From a checkpoint of a small transformer trained on Wikipedia: 2 heads of 64, 4.37M parameters.
Each number is 200 + 20 x the weight over its row's rms, rounded and kept within 0 to 999. Layers, rows and columns count from 0. The size before them is the row's rms in percent of the matrix's.

# layer 7 MLP gate, 320x128, rms 0.113, rows 54-108, columns 0-127
094,196,203,203,167,190,151,215,191,197,222,180,192,190,210,225,194,210,176,182,210,158,167,205,194,243,183,216,232,188,188,206,201,208,186,242,255,189,173,219,191,209,212,222,180,188,203,171,187,193,219,199,198,166,198,205,210,208,211,222,177,193,194,193,193,199,213,178,222,189,190,210,223,191,190,189,219,223,195,197,161,234,221,166,165,180,226,195,196,209,218,180,205,181,209,201,183,185,196,201,212,214,187,202,199,184,210,213,165,215,233,221,244,189,179,175,202,222,242,174,208,203,241,179,199,192,170,204,167
096,207,177,220,204,190,210,194,235,225,201,200,189,192,165,196,168,220,198,169,206,193,212,189,231,233,206,203,191,191,161,221,214,229,198,237,244,200,189,212,202,212,192,221,220,229,206,213,178,212,169,206,204,223,232,207,189,221,230,212,209,182,216,151,221,240,195,203,205,194,205,178,228,190,240,213,201,191,226,221,184,230,183,220,194,196,230,189,191,188,204,196,197,206,191,228,199,221,182,241,214,218,226,199,214,196,178,216,207,212,237,231,216,208,249,230,201,178,184,211,177,181,215,236,187,205,201,210,213
121,167,215,207,169,220,195,197,208,250,201,202,194,201,200,170,184,219,190,214,214,215,207,217,224,202,214,197,193,215,182,198,215,214,215,199,202,199,221,219,232,195,194,223,212,217,173,180,201,193,208,190,187,170,197,165,192,200,209,246,222,163,218,201,253,183,221,193,193,235,178,200,190,194,235,203,210,200,209,149,213,228,197,185,202,209,210,183,164,205,210,205,252,234,190,238,201,176,227,204,201,183,210,185,214,221,198,189,175,195,178,209,190,179,188,198,198,217,197,185,204,215,184,175,175,228,236,162,155
093,211,200,195,227,189,173,217,199,183,173,167,199,203,215,200,196,194,268,229,215,189,199,191,224,193,206,180,203,176,200,205,238,176,221,201,177,207,166,188,215,209,183,207,194,201,192,197,203,203,209,217,195,202,223,231,227,199,200,231,182,174,212,202,193,202,216,240,196,199,158,191,198,162,179,192,215,200,193,215,173,188,172,159,193,229,181,264,212,203,170,181,200,209,205,202,213,204,185,215,237,192,202,180,230,195,190,193,197,185,218,182,213,189,237,205,138,193,170,192,217,183,220,196,228,213,205,202,193
096,231,162,180,203,212,204,173,179,212,198,207,202,190,198,193,174,197,174,187,208,216,234,202,193,220,210,197,183,223,204,199,238,177,207,217,203,186,184,186,184,185,226,222,175,204,190,212,193,214,198,261,194,202,211,231,221,185,177,197,242,201,165,208,227,172,176,192,175,231,207,238,211,199,171,202,202,202,219,216,197,239,183,155,195,212,217,182,219,167,214,189,218,188,187,233,202,177,173,221,199,212,206,192,190,175,196,220,179,181,237,211,222,230,206,186,220,211,172,160,160,208,203,207,195,223,210,213,191
103,214,194,229,206,192,168,203,164,227,223,177,177,183,186,214,185,227,212,214,234,201,176,211,188,196,165,171,250,204,197,222,226,216,164,222,174,166,173,191,187,208,186,199,222,184,227,204,221,209,180,177,173,193,178,180,185,237,179,175,232,186,189,163,195,161,190,167,200,218,170,173,216,236,209,192,191,195,217,200,147,207,183,195,199,220,178,216,207,202,176,208,207,200,189,192,204,183,177,206,206,187,186,200,183,175,184,218,189,207,226,219,210,205,199,214,211,210,191,212,198,183,175,243,220,210,223,205,204
117,202,207,169,169,188,237,189,216,184,182,187,228,182,157,172,205,192,202,197,239,190,214,216,193,230,180,155,210,191,170,211,216,216,225,229,246,210,186,201,168,202,175,230,205,206,204,180,205,213,165,190,175,197,246,214,190,203,222,185,201,191,201,207,225,206,175,202,196,198,168,178,219,183,177,207,187,205,225,203,185,211,201,201,195,214,205,177,184,200,220,187,185,206,170,223,218,179,214,226,196,161,211,187,188,216,195,262,189,210,213,208,190,214,195,232,179,213,188,234,193,177,242,218,190,187,193,202,175
099,221,203,206,160,227,215,215,195,204,197,191,201,198,168,203,166,213,217,194,191,153,208,196,189,206,201,171,170,175,197,184,200,216,206,211,239,218,195,201,185,215,198,216,216,198,202,213,220,231,205,193,198,239,225,203,163,202,232,155,209,164,178,206,241,197,189,191,205,197,186,204,177,175,199,196,208,191,207,199,213,216,223,187,153,187,192,211,171,170,188,172,187,182,215,201,190,209,239,230,145,208,216,196,224,188,182,236,180,211,194,200,156,178,207,248,229,192,213,213,192,190,227,194,202,197,207,214,193
107,207,194,194,187,226,186,168,196,254,236,166,242,178,189,186,220,205,163,190,183,247,208,196,200,202,211,199,185,213,206,172,232,205,189,177,200,191,199,194,200,202,226,176,180,199,197,203,183,258,204,199,192,185,214,223,209,195,173,188,198,182,202,192,197,153,200,185,194,197,204,202,217,198,182,186,227,219,224,214,200,199,203,183,163,224,184,183,224,187,194,209,211,194,199,235,206,192,258,178,183,161,188,164,235,212,202,185,208,178,224,208,175,173,188,225,197,170,212,192,183,176,181,193,197,212,185,176,184
096,227,171,206,220,210,190,187,192,196,223,218,190,208,183,202,218,218,220,186,191,219,193,206,179,215,185,180,205,217,210,163,195,215,235,220,203,172,170,218,180,162,266,206,196,200,196,175,220,212,190,197,197,210,188,225,177,164,168,197,213,186,209,251,183,189,190,196,182,180,199,191,212,204,189,201,180,200,213,220,183,239,182,183,212,183,174,158,201,218,193,209,194,191,197,209,237,188,185,202,182,242,199,217,228,219,212,177,191,209,187,196,211,173,157,178,216,177,178,199,191,209,221,217,195,246,215,239,190
083,186,212,253,155,209,199,215,176,229,199,201,216,224,210,220,178,199,204,218,162,186,210,202,190,200,210,163,209,198,182,193,208,193,173,212,194,198,191,175,217,203,202,216,204,185,171,161,205,212,180,192,139,183,255,204,222,188,238,203,182,192,186,198,211,205,200,185,232,211,202,194,191,181,183,224,213,222,205,173,194,226,206,148,217,242,197,197,183,202,199,203,202,238,194,177,196,203,209,177,187,170,199,202,212,189,213,202,229,213,219,176,235,199,214,200,156,235,199,203,202,198,192,196,173,213,178,217,175
099,171,206,207,186,214,224,185,195,194,206,211,211,202,190,170,222,219,195,222,207,213,226,227,207,194,211,161,184,184,196,211,193,205,174,191,228,188,201,172,172,176,170,202,209,190,188,163,183,218,177,190,191,233,195,245,195,213,177,199,193,154,216,196,182,193,181,221,211,199,187,227,179,186,218,212,243,207,203,214,175,241,192,157,216,201,195,211,159,191,231,197,196,190,208,201,208,195,214,240,169,186,160,187,172,184,163,218,196,188,207,212,202,200,211,174,195,209,208,187,168,209,175,236,163,177,233,193,191
103,193,193,188,156,179,193,169,236,208,166,187,203,213,193,194,196,224,195,219,200,220,190,232,207,202,190,183,213,187,176,186,220,181,215,218,203,224,224,199,192,189,228,225,182,197,208,192,193,178,196,245,205,192,158,207,167,236,250,179,188,203,200,171,213,186,203,230,211,230,208,212,233,256,182,198,201,224,208,174,198,244,194,188,160,221,208,188,215,166,200,198,190,224,196,187,218,229,188,205,171,198,227,217,194,198,201,213,237,185,234,217,211,214,224,183,208,202,209,189,185,215,210,180,187,218,190,210,224
087,204,231,214,213,235,226,160,233,200,235,196,194,210,188,206,214,205,204,166,195,185,171,225,192,199,209,230,207,207,203,175,179,180,190,231,192,238,214,246,183,224,224,194,180,219,177,193,187,226,202,195,239,206,188,212,220,191,193,187,233,224,170,203,184,228,218,181,197,153,243,233,177,209,199,209,224,199,178,218,215,211,188,223,228,231,170,193,184,186,219,204,209,190,220,181,189,200,237,186,167,211,200,195,180,221,223,187,186,194,194,198,176,201,186,187,198,211,178,190,236,194,210,203,214,190,231,174,192
091,233,151,198,199,220,200,231,197,210,211,200,193,212,198,218,191,193,206,216,179,213,237,194,183,225,186,191,185,204,200,182,166,185,236,216,176,177,181,206,197,220,215,216,234,197,192,172,174,190,233,209,183,201,187,206,215,206,189,191,208,176,188,215,225,187,215,224,162,235,147,198,196,189,247,206,258,199,223,163,213,209,187,216,181,200,206,195,185,218,225,186,173,186,210,230,167,162,190,208,201,192,226,189,206,187,226,249,208,186,204,204,182,181,191,195,189,225,209,203,189,211,223,222,188,178,198,188,193
100,168,195,226,201,174,225,178,191,171,173,157,213,224,186,148,215,189,224,185,207,193,218,206,217,197,188,190,191,194,181,202,196,194,228,201,217,161,168,168,183,165,162,214,201,203,203,173,203,189,224,186,190,175,179,196,208,203,210,148,196,180,193,188,180,198,184,201,211,210,197,192,178,213,213,207,192,218,231,194,233,194,213,197,206,182,223,189,211,189,188,189,212,202,206,208,180,166,224,248,181,186,200,174,197,179,227,203,213,187,201,220,158,226,176,194,204,255,195,190,195,178,217,198,213,213,248,195,216
099,187,191,201,181,167,228,167,185,208,213,209,223,205,218,162,193,219,194,184,181,176,204,173,175,202,202,204,215,187,198,198,196,176,199,188,214,137,202,211,196,170,219,234,197,227,194,215,208,238,204,176,181,170,189,189,195,167,213,206,173,224,211,194,202,181,160,190,208,213,211,194,204,187,218,192,183,166,194,154,208,194,159,211,244,192,206,176,226,220,188,181,197,213,213,212,181,185,215,182,213,222,195,185,206,236,229,236,185,203,218,205,195,195,158,168,209,190,184,188,204,211,187,219,169,196,225,236,189
095,245,202,204,212,211,202,188,194,219,185,158,237,182,221,209,201,187,177,182,176,197,204,192,181,199,208,172,215,211,220,173,185,210,178,172,204,214,177,180,193,187,208,231,202,154,207,193,187,221,170,223,213,219,199,177,179,204,222,186,218,188,207,201,201,197,178,185,187,185,183,175,163,221,202,225,203,163,192,203,217,222,209,185,179,168,222,213,171,188,216,185,220,198,194,185,174,184,204,213,180,188,182,158,177,164,153,182,183,188,209,210,217,219,186,233,206,168,193,197,161,185,167,176,179,191,192,171,230
087,210,219,222,175,213,182,211,201,173,210,181,196,199,181,207,180,192,221,225,223,200,184,212,189,197,198,199,202,155,174,164,166,234,205,225,215,189,192,190,208,177,204,237,219,208,197,200,208,176,189,188,193,181,189,172,228,204,202,183,192,230,200,220,206,206,215,156,215,216,206,190,217,196,200,211,224,216,193,172,232,230,194,204,186,187,233,153,195,180,189,235,196,186,201,211,162,217,239,176,179,224,234,163,215,187,177,178,169,191,237,205,155,202,191,206,208,171,215,228,218,190,220,191,230,183,196,205,191
103,227,213,253,224,223,213,195,203,215,211,179,210,220,165,265,187,222,195,194,219,191,208,164,187,219,193,188,210,175,199,187,201,206,206,217,208,204,204,188,222,207,195,222,221,197,201,192,213,231,190,195,190,218,212,226,181,203,200,202,192,233,180,237,223,197,196,145,219,186,177,158,233,189,170,179,216,183,219,199,213,221,183,197,179,213,186,205,182,181,182,204,154,197,186,201,223,208,207,182,184,194,192,216,162,204,216,173,197,204,176,213,203,177,198,240,209,192,211,224,226,195,225,197,203,166,204,188,156
096,177,207,194,206,174,247,213,174,209,173,176,184,195,201,195,196,212,211,217,197,192,207,213,203,168,176,186,177,196,161,195,225,167,203,179,202,197,169,217,175,221,164,225,193,215,196,232,166,185,212,233,164,206,208,175,184,188,214,210,229,198,200,227,210,212,228,209,213,235,162,165,230,226,234,170,159,195,197,212,212,174,166,202,215,164,221,176,228,210,196,213,211,207,182,188,198,212,198,214,198,199,225,178,188,164,202,201,225,214,205,203,204,200,181,206,223,221,226,206,191,223,207,218,221,210,196,211,236
104,191,200,219,183,174,220,193,161,216,262,216,168,198,171,198,201,188,195,212,198,224,198,171,185,193,167,221,201,230,195,218,227,204,236,230,184,182,191,162,198,203,175,233,211,196,209,196,172,208,201,191,189,220,160,161,228,194,190,193,229,187,193,185,207,212,199,209,196,208,197,181,220,215,188,198,209,186,217,181,189,223,162,216,221,196,193,197,204,205,233,211,204,195,260,216,214,158,169,182,167,164,207,168,189,226,170,210,207,216,217,196,196,206,195,203,213,210,183,210,209,186,202,211,174,198,210,214,163
101,185,185,181,236,232,220,185,209,254,229,202,201,214,218,209,177,211,230,199,220,211,216,184,185,201,190,190,193,215,198,193,197,212,217,199,190,180,181,166,222,190,201,201,204,190,213,193,199,222,136,190,198,193,182,196,207,217,237,237,215,211,177,198,224,190,196,192,184,221,189,242,174,225,184,168,163,225,180,181,211,226,167,167,168,173,188,191,218,204,212,211,221,195,180,175,195,196,192,195,206,221,219,201,194,200,221,200,193,185,181,254,237,212,187,219,182,173,201,171,173,177,192,180,186,198,185,187,218
098,193,165,223,195,197,207,178,185,230,188,145,201,185,176,235,198,203,235,198,217,192,226,201,225,204,194,152,184,192,213,201,223,241,209,216,205,198,183,204,210,168,197,248,198,224,230,205,224,162,179,200,197,184,183,187,203,218,205,198,192,186,192,194,212,175,221,184,228,216,160,211,216,182,233,200,220,203,196,188,183,196,207,169,198,209,238,183,219,229,195,225,184,204,165,198,184,209,220,208,208,219,209,187,188,160,213,181,167,216,222,208,195,242,193,219,175,193,188,236,179,235,210,194,192,205,200,187,211
101,212,187,186,213,240,197,195,193,227,176,175,189,249,221,210,197,210,249,180,149,172,198,196,180,196,178,177,196,222,228,206,194,207,160,208,209,214,237,203,201,180,171,162,186,209,185,191,189,207,195,185,189,204,212,209,191,196,237,184,161,177,232,226,218,216,224,220,179,199,215,209,209,197,211,225,216,199,206,181,198,190,193,175,228,219,231,165,216,174,220,202,219,198,218,172,191,189,234,185,205,221,195,210,232,185,207,233,203,214,198,182,169,199,216,191,191,197,232,207,197,176,147,214,200,205,201,197,190
113,210,188,198,193,174,219,193,189,190,197,189,238,202,193,246,175,233,204,219,206,178,205,125,217,218,203,173,191,214,207,191,197,217,199,183,206,190,155,199,162,190,190,196,236,190,183,203,191,223,198,185,194,212,199,209,170,181,214,186,189,161,178,204,226,212,204,214,194,242,206,195,201,181,204,207,177,198,178,134,186,230,173,180,200,195,223,218,172,178,200,203,213,189,170,214,182,183,173,220,205,204,197,161,189,200,186,221,199,217,212,236,198,235,196,191,185,207,232,201,178,181,167,197,205,193,202,203,208
091,187,185,214,183,191,211,186,169,190,231,179,199,199,196,207,226,193,205,215,220,155,207,185,214,152,193,188,199,146,193,178,205,208,209,210,251,195,224,210,159,188,217,185,186,230,214,210,192,183,202,206,188,199,178,176,200,170,216,206,194,173,164,190,224,164,179,173,260,176,198,201,170,215,196,186,184,241,213,219,196,196,154,197,205,180,205,196,211,181,209,192,188,225,223,215,212,219,209,222,228,206,225,193,200,210,212,207,208,213,225,217,199,157,213,191,195,223,216,234,190,203,204,186,189,213,204,172,191
101,208,161,206,181,182,194,220,196,192,216,194,215,249,210,245,184,195,206,186,208,184,176,190,193,214,219,173,210,193,203,206,184,224,193,202,220,221,188,207,182,169,217,170,198,225,189,185,217,226,166,170,152,214,224,194,203,193,249,186,199,171,213,214,197,212,175,215,182,199,195,202,189,200,230,186,196,218,213,182,210,230,201,222,214,165,180,207,192,195,171,193,185,210,207,177,194,208,195,243,120,209,236,208,190,232,194,200,207,211,207,213,190,207,165,204,238,196,188,234,188,215,198,197,212,200,207,203,211
098,246,206,174,204,191,223,201,209,245,188,141,243,193,183,219,216,225,216,222,218,189,213,174,199,189,181,202,209,178,226,197,213,200,217,155,179,198,182,205,215,183,218,208,201,207,213,183,192,222,187,221,194,205,182,161,218,215,208,178,172,178,213,210,224,182,204,190,197,232,198,184,204,223,178,192,187,182,211,209,162,190,228,201,205,168,198,210,185,187,208,229,191,173,197,189,178,208,217,210,222,190,237,190,197,183,211,178,226,209,204,229,222,195,190,190,185,182,175,204,207,162,180,178,207,145,224,226,182
113,224,206,207,204,190,207,174,192,183,192,178,235,213,175,246,197,253,203,197,175,229,199,197,206,218,210,172,181,194,185,182,195,204,217,174,217,185,186,201,183,238,208,262,197,195,188,191,205,222,174,223,184,171,230,186,207,165,177,182,216,202,192,204,229,184,224,198,222,197,182,188,228,178,189,206,224,213,206,178,155,231,210,189,197,202,208,197,193,180,192,189,191,211,184,200,184,221,188,170,229,211,198,210,192,198,195,252,195,191,227,222,164,221,210,195,173,239,218,193,185,186,180,202,175,192,182,177,226
090,224,184,192,226,210,184,166,193,197,190,203,212,195,189,200,198,220,165,192,178,184,183,196,206,202,204,188,196,206,191,225,248,188,228,215,203,208,164,196,199,192,177,223,204,180,192,182,188,212,159,208,193,211,228,214,227,188,172,190,170,191,202,187,181,180,240,210,177,207,167,188,200,176,182,199,233,186,210,185,156,254,197,200,202,205,200,218,183,164,212,202,245,208,212,201,200,224,224,212,182,202,167,198,220,203,152,223,246,199,183,191,186,223,206,224,185,214,159,191,191,198,214,229,170,203,206,172,215
104,224,236,215,203,192,175,197,226,203,223,179,175,228,168,188,212,233,189,199,220,202,225,184,194,202,199,193,192,210,181,188,223,210,209,218,177,207,213,207,202,174,196,189,201,176,211,216,184,206,194,188,185,170,193,202,219,201,196,199,235,184,174,174,195,182,166,186,204,192,171,175,201,224,203,219,185,216,187,195,193,178,188,201,187,210,162,199,209,181,183,229,181,238,210,205,234,173,203,211,198,187,258,201,163,204,201,221,179,203,207,232,224,197,195,183,193,199,181,296,199,170,209,196,206,204,227,199,213
099,193,190,205,191,205,232,169,187,216,179,147,195,192,206,194,146,215,205,184,230,188,208,198,225,229,194,132,168,197,220,194,194,185,189,247,203,201,197,186,199,181,164,210,216,236,230,160,198,214,187,214,170,204,230,191,204,216,199,189,181,209,180,201,220,178,220,158,231,214,202,219,218,183,200,203,199,203,208,235,194,233,210,220,197,203,222,205,198,198,189,197,202,202,229,169,185,213,217,233,202,181,201,226,167,195,190,188,227,217,230,189,188,225,174,199,201,192,196,214,194,183,222,191,208,182,199,202,175
101,201,193,162,199,198,218,232,173,223,251,190,210,196,215,244,188,220,212,183,192,145,170,198,202,216,176,196,204,211,195,178,182,223,249,205,199,167,185,171,182,219,238,205,194,209,211,189,204,206,217,193,198,199,190,212,210,209,217,212,214,171,208,147,218,197,197,145,206,225,216,220,228,172,203,187,201,207,204,210,160,217,194,180,191,187,183,217,193,177,165,218,196,183,197,212,201,194,197,192,189,185,235,189,208,216,156,187,217,204,210,242,175,192,166,198,187,201,214,212,203,205,201,205,195,178,230,200,202
095,179,180,226,219,188,201,208,142,192,223,172,186,173,194,190,210,223,183,203,169,202,204,220,189,230,202,170,200,225,187,219,171,181,201,244,189,203,190,182,220,192,193,178,219,223,214,166,197,166,226,188,181,168,169,184,210,171,190,183,195,206,179,190,194,197,212,197,165,152,209,205,207,169,194,196,197,219,195,207,194,191,229,185,159,203,184,184,186,240,236,218,203,185,202,194,200,222,208,211,168,210,165,205,174,176,175,210,254,197,229,195,224,221,190,196,192,213,217,209,193,222,186,205,208,216,192,220,194
100,212,159,206,217,229,175,223,225,195,191,210,195,208,182,229,208,214,223,211,198,208,205,219,200,205,241,187,210,215,218,218,237,193,222,194,220,183,202,193,236,208,180,196,182,194,216,191,199,226,174,172,171,190,188,202,212,194,204,185,214,193,195,172,214,220,167,208,221,191,163,195,232,215,199,170,220,226,239,164,185,189,200,181,181,191,189,206,235,197,227,210,245,214,205,226,216,228,206,190,241,200,208,198,191,207,189,233,218,220,240,204,217,224,209,182,190,219,211,235,205,211,180,148,204,230,227,187,184
096,206,226,204,205,207,203,200,206,203,223,205,212,211,201,191,177,198,214,184,189,197,213,231,198,198,184,186,226,171,244,217,242,237,165,186,225,191,187,226,200,210,202,215,246,254,177,208,168,196,214,174,176,200,211,160,228,221,165,179,205,164,200,191,213,223,203,181,192,205,184,198,168,210,202,209,220,182,178,206,199,215,203,214,210,240,213,157,200,182,183,193,202,245,199,188,186,184,208,191,216,192,222,206,193,214,221,235,233,205,199,215,218,182,178,171,182,191,233,180,189,204,174,196,174,225,210,210,175
093,225,209,187,236,178,207,203,212,178,213,192,206,213,205,205,211,228,208,184,181,209,221,206,176,221,165,208,235,227,215,176,198,223,203,182,228,196,184,187,232,191,214,203,194,209,203,167,195,190,210,203,192,242,206,213,238,158,213,196,205,210,183,204,196,214,181,200,224,215,175,210,203,159,214,179,208,185,178,222,190,210,127,180,184,219,216,187,219,200,199,197,197,176,190,202,236,189,212,180,203,208,185,213,170,200,190,190,200,222,158,224,227,185,151,210,181,185,235,204,202,185,165,176,210,171,181,185,180
106,244,199,200,218,210,200,189,190,206,189,213,187,189,186,175,234,239,205,217,210,197,199,185,189,191,220,207,173,199,216,198,189,180,236,208,223,255,227,239,218,193,205,188,180,191,213,200,190,182,197,212,197,192,236,225,214,218,186,200,237,201,196,223,224,198,213,195,209,205,164,215,217,191,201,198,192,229,245,197,201,180,184,178,190,169,177,186,167,189,208,186,202,229,172,191,219,217,223,164,173,211,218,175,188,226,198,206,191,241,157,208,224,168,206,184,169,224,164,239,188,201,184,191,205,211,212,177,196
108,203,212,239,196,195,174,189,223,193,184,192,174,185,191,208,177,205,231,173,229,195,189,227,174,217,187,178,207,203,220,232,239,203,193,192,196,197,184,209,211,198,187,189,182,207,186,187,199,230,148,171,169,192,178,200,188,198,248,203,201,165,172,177,218,216,191,195,178,190,221,232,179,199,195,215,206,191,212,211,219,218,137,200,193,205,184,217,192,218,206,190,227,218,177,197,209,188,172,190,221,169,194,197,190,175,176,203,194,202,189,188,193,215,166,184,196,208,197,201,165,188,144,235,201,201,241,171,184
102,199,185,194,193,209,201,207,223,202,169,205,234,184,214,193,211,184,208,203,192,197,210,208,194,228,209,199,160,225,240,212,202,214,195,182,195,175,134,193,190,173,206,176,176,225,212,190,185,192,231,179,207,235,186,192,195,222,212,222,224,181,215,204,215,220,212,197,174,202,245,214,249,138,197,218,234,217,213,173,170,211,185,202,213,178,229,203,201,201,220,189,221,199,218,198,215,220,215,194,178,190,219,203,188,195,188,181,229,196,198,204,223,201,173,171,194,211,158,232,168,211,222,185,205,179,206,179,192
092,183,196,217,181,187,178,158,206,231,197,208,201,180,234,222,192,233,224,201,182,210,215,216,200,254,179,160,183,216,210,172,191,185,191,230,201,200,203,175,193,202,201,210,215,211,236,235,185,212,184,191,204,200,170,206,185,189,214,210,211,198,172,174,211,207,211,234,189,241,213,212,234,227,198,195,204,172,193,198,204,216,188,192,199,184,212,174,191,174,207,162,213,200,192,208,230,209,158,203,200,199,174,172,190,186,187,213,211,163,173,228,213,230,167,181,173,177,181,162,166,204,203,194,200,193,200,181,235
110,185,165,204,229,194,158,210,182,200,193,201,218,213,193,208,202,161,203,194,247,177,244,188,190,213,203,201,165,178,196,193,249,216,215,247,208,194,200,211,177,207,234,211,205,177,217,213,225,213,220,201,195,239,184,214,226,214,177,187,225,229,180,177,203,196,204,181,217,206,213,185,174,197,166,229,220,179,220,183,182,199,192,196,151,202,196,216,161,197,187,229,182,205,214,203,215,172,214,232,197,206,199,209,200,232,160,187,231,215,202,196,191,190,188,180,176,212,194,205,212,182,243,213,190,216,205,193,197
097,199,214,204,237,186,206,199,209,189,173,174,223,184,194,194,162,183,217,203,201,206,195,194,173,231,188,157,172,198,212,176,198,211,168,188,150,190,217,195,168,215,226,217,204,190,199,174,214,231,186,192,191,183,195,207,182,186,217,195,218,186,178,217,167,212,194,215,224,219,226,218,210,182,170,254,209,150,188,184,220,179,171,200,176,187,199,203,196,220,201,178,246,205,197,204,216,191,167,186,223,201,182,188,210,202,232,216,209,230,203,210,196,228,184,154,212,189,212,202,186,225,202,181,212,172,182,233,208
108,232,215,235,215,207,170,210,205,222,216,164,183,226,172,222,228,216,191,184,196,231,240,206,201,198,177,181,212,208,213,217,204,213,237,233,205,172,208,210,175,175,206,195,177,183,220,194,196,209,178,196,190,175,176,211,203,218,232,202,229,204,182,199,216,224,204,216,220,166,190,209,169,225,182,214,189,204,251,185,188,221,178,174,178,187,207,159,209,200,188,245,235,198,191,210,231,221,190,208,203,210,183,191,211,191,196,226,206,192,214,213,208,230,237,203,192,205,210,199,176,244,159,194,185,206,212,178,186
096,199,212,208,224,214,180,158,193,219,212,209,177,187,189,210,212,197,219,215,157,184,193,180,197,226,203,223,217,170,218,221,218,173,229,146,195,167,212,186,182,182,206,213,177,188,232,205,195,200,212,192,191,208,174,227,183,217,194,197,195,199,231,227,245,195,206,192,186,215,220,213,211,214,255,174,165,204,183,241,182,215,162,196,196,229,194,167,188,236,196,209,194,175,166,235,191,217,207,210,206,223,220,180,203,180,164,188,188,193,190,201,187,203,195,194,209,178,197,230,200,177,171,185,208,197,183,204,185
094,213,202,213,211,165,186,215,223,198,207,189,215,165,183,206,206,177,194,193,177,167,159,238,210,216,215,218,188,166,216,176,207,215,222,165,219,233,217,211,203,254,233,165,199,230,228,215,222,195,195,221,179,201,204,179,203,189,194,236,184,215,203,227,180,181,212,176,191,181,206,232,194,188,195,195,200,173,161,185,208,208,210,202,226,209,194,188,201,178,217,202,182,215,184,207,236,194,181,193,177,203,231,225,223,195,227,210,175,216,221,254,197,199,202,186,202,190,199,217,171,198,191,225,229,224,219,221,209
107,169,183,194,199,236,193,187,183,194,189,224,204,177,216,235,249,241,190,217,232,215,234,210,178,188,208,217,191,207,209,198,187,226,213,215,220,215,192,195,209,191,234,205,217,216,192,179,166,198,196,161,194,199,210,174,201,190,202,230,193,177,209,193,204,197,176,186,170,210,211,205,174,175,219,190,198,199,235,203,202,224,163,172,200,189,181,204,203,193,186,200,213,223,147,214,219,175,207,209,182,227,178,186,219,196,208,256,189,227,231,216,194,213,206,167,191,245,199,223,181,199,222,218,189,203,221,187,170
094,190,213,190,200,188,144,199,180,172,180,169,179,189,183,202,170,179,167,192,181,183,190,261,228,211,207,210,183,205,209,230,158,205,186,181,229,229,226,182,175,207,195,215,244,195,189,222,171,186,240,181,159,177,184,187,202,184,176,206,203,193,196,209,200,170,234,175,204,199,199,214,215,195,156,193,169,203,211,216,218,214,184,216,196,236,198,177,190,178,185,199,188,198,183,168,203,191,199,203,194,184,217,186,202,181,162,214,202,197,200,189,208,198,196,217,191,227,236,196,190,192,192,176,230,206,204,214,223
081,173,172,209,209,203,150,202,211,177,197,196,205,189,185,193,209,189,222,225,214,180,178,259,203,190,237,199,198,220,206,199,202,164,219,206,218,197,197,166,202,201,207,217,207,197,220,213,160,199,197,201,233,212,193,193,163,223,198,209,194,206,207,209,190,189,216,186,191,180,208,212,182,197,221,205,205,165,208,188,216,174,175,227,207,169,173,198,230,205,211,180,185,193,187,204,207,218,155,175,189,209,204,235,195,227,194,171,196,188,199,154,231,173,209,228,231,263,184,195,228,231,219,197,204,233,212,200,201
110,175,202,204,177,184,208,185,196,222,236,207,213,203,212,184,196,235,221,148,212,190,180,213,181,203,159,187,177,207,230,217,196,221,194,156,210,185,216,209,208,158,225,190,188,209,218,212,170,174,184,201,189,154,215,219,199,216,193,199,204,176,226,211,221,212,226,209,163,187,209,204,195,199,239,198,222,199,197,198,193,192,186,197,205,203,196,210,190,216,210,186,212,218,235,194,189,183,173,215,186,205,202,215,244,182,210,213,190,230,172,214,175,203,186,210,177,227,205,261,207,215,151,210,178,169,219,218,203
098,206,156,214,146,167,207,201,242,231,218,162,207,188,251,200,199,189,195,195,180,208,228,197,225,232,187,178,165,223,165,207,209,185,235,184,205,160,165,196,176,178,227,201,230,218,211,192,199,187,185,184,191,217,214,214,222,217,214,189,201,206,182,190,201,240,219,203,218,185,204,216,194,223,205,177,196,202,178,215,203,219,213,195,189,184,199,188,226,198,203,208,199,191,197,184,160,226,233,201,226,212,202,205,194,183,239,239,201,209,220,220,228,218,199,192,180,220,182,198,213,213,201,188,159,213,182,192,196
094,250,156,209,202,215,192,207,181,210,220,216,191,166,154,190,186,238,183,210,202,214,197,235,203,209,237,183,213,215,172,205,211,179,192,219,197,192,186,194,238,190,207,191,217,210,214,180,174,212,211,168,150,184,192,237,221,174,194,203,211,215,212,211,202,193,226,217,193,222,217,201,201,203,220,237,188,187,196,180,211,223,183,197,195,203,207,203,206,190,251,214,193,216,197,197,193,210,197,200,151,221,178,177,194,177,216,195,235,219,198,174,212,221,198,200,180,224,222,255,183,183,202,194,174,214,203,230,180
101,184,163,173,216,215,205,206,230,223,197,211,219,200,205,186,174,250,216,162,159,192,206,189,185,208,195,173,182,194,196,160,217,176,184,225,198,198,193,195,208,188,159,208,189,193,177,188,178,231,185,223,169,215,209,221,207,205,218,187,183,182,196,223,191,173,179,186,194,225,146,189,214,218,197,230,211,206,225,173,187,222,175,183,190,218,217,195,228,195,210,189,245,218,203,156,183,199,190,206,203,252,186,183,236,212,204,195,187,186,199,218,199,244,197,204,175,185,206,189,207,182,197,191,224,192,217,197,192
111,208,160,220,196,204,189,179,198,204,173,186,226,186,171,204,212,217,191,195,227,199,240,176,193,222,183,195,213,198,204,227,202,208,205,201,205,243,202,176,213,171,196,217,226,215,191,162,183,196,207,188,195,202,217,193,198,215,241,209,205,193,206,157,229,208,167,186,176,213,198,191,172,187,222,207,210,237,239,184,186,248,177,188,181,194,196,175,193,193,217,217,211,206,220,222,185,194,204,210,176,179,184,136,205,218,178,194,228,201,193,233,220,179,187,229,145,207,199,209,168,211,186,189,206,210,203,179,177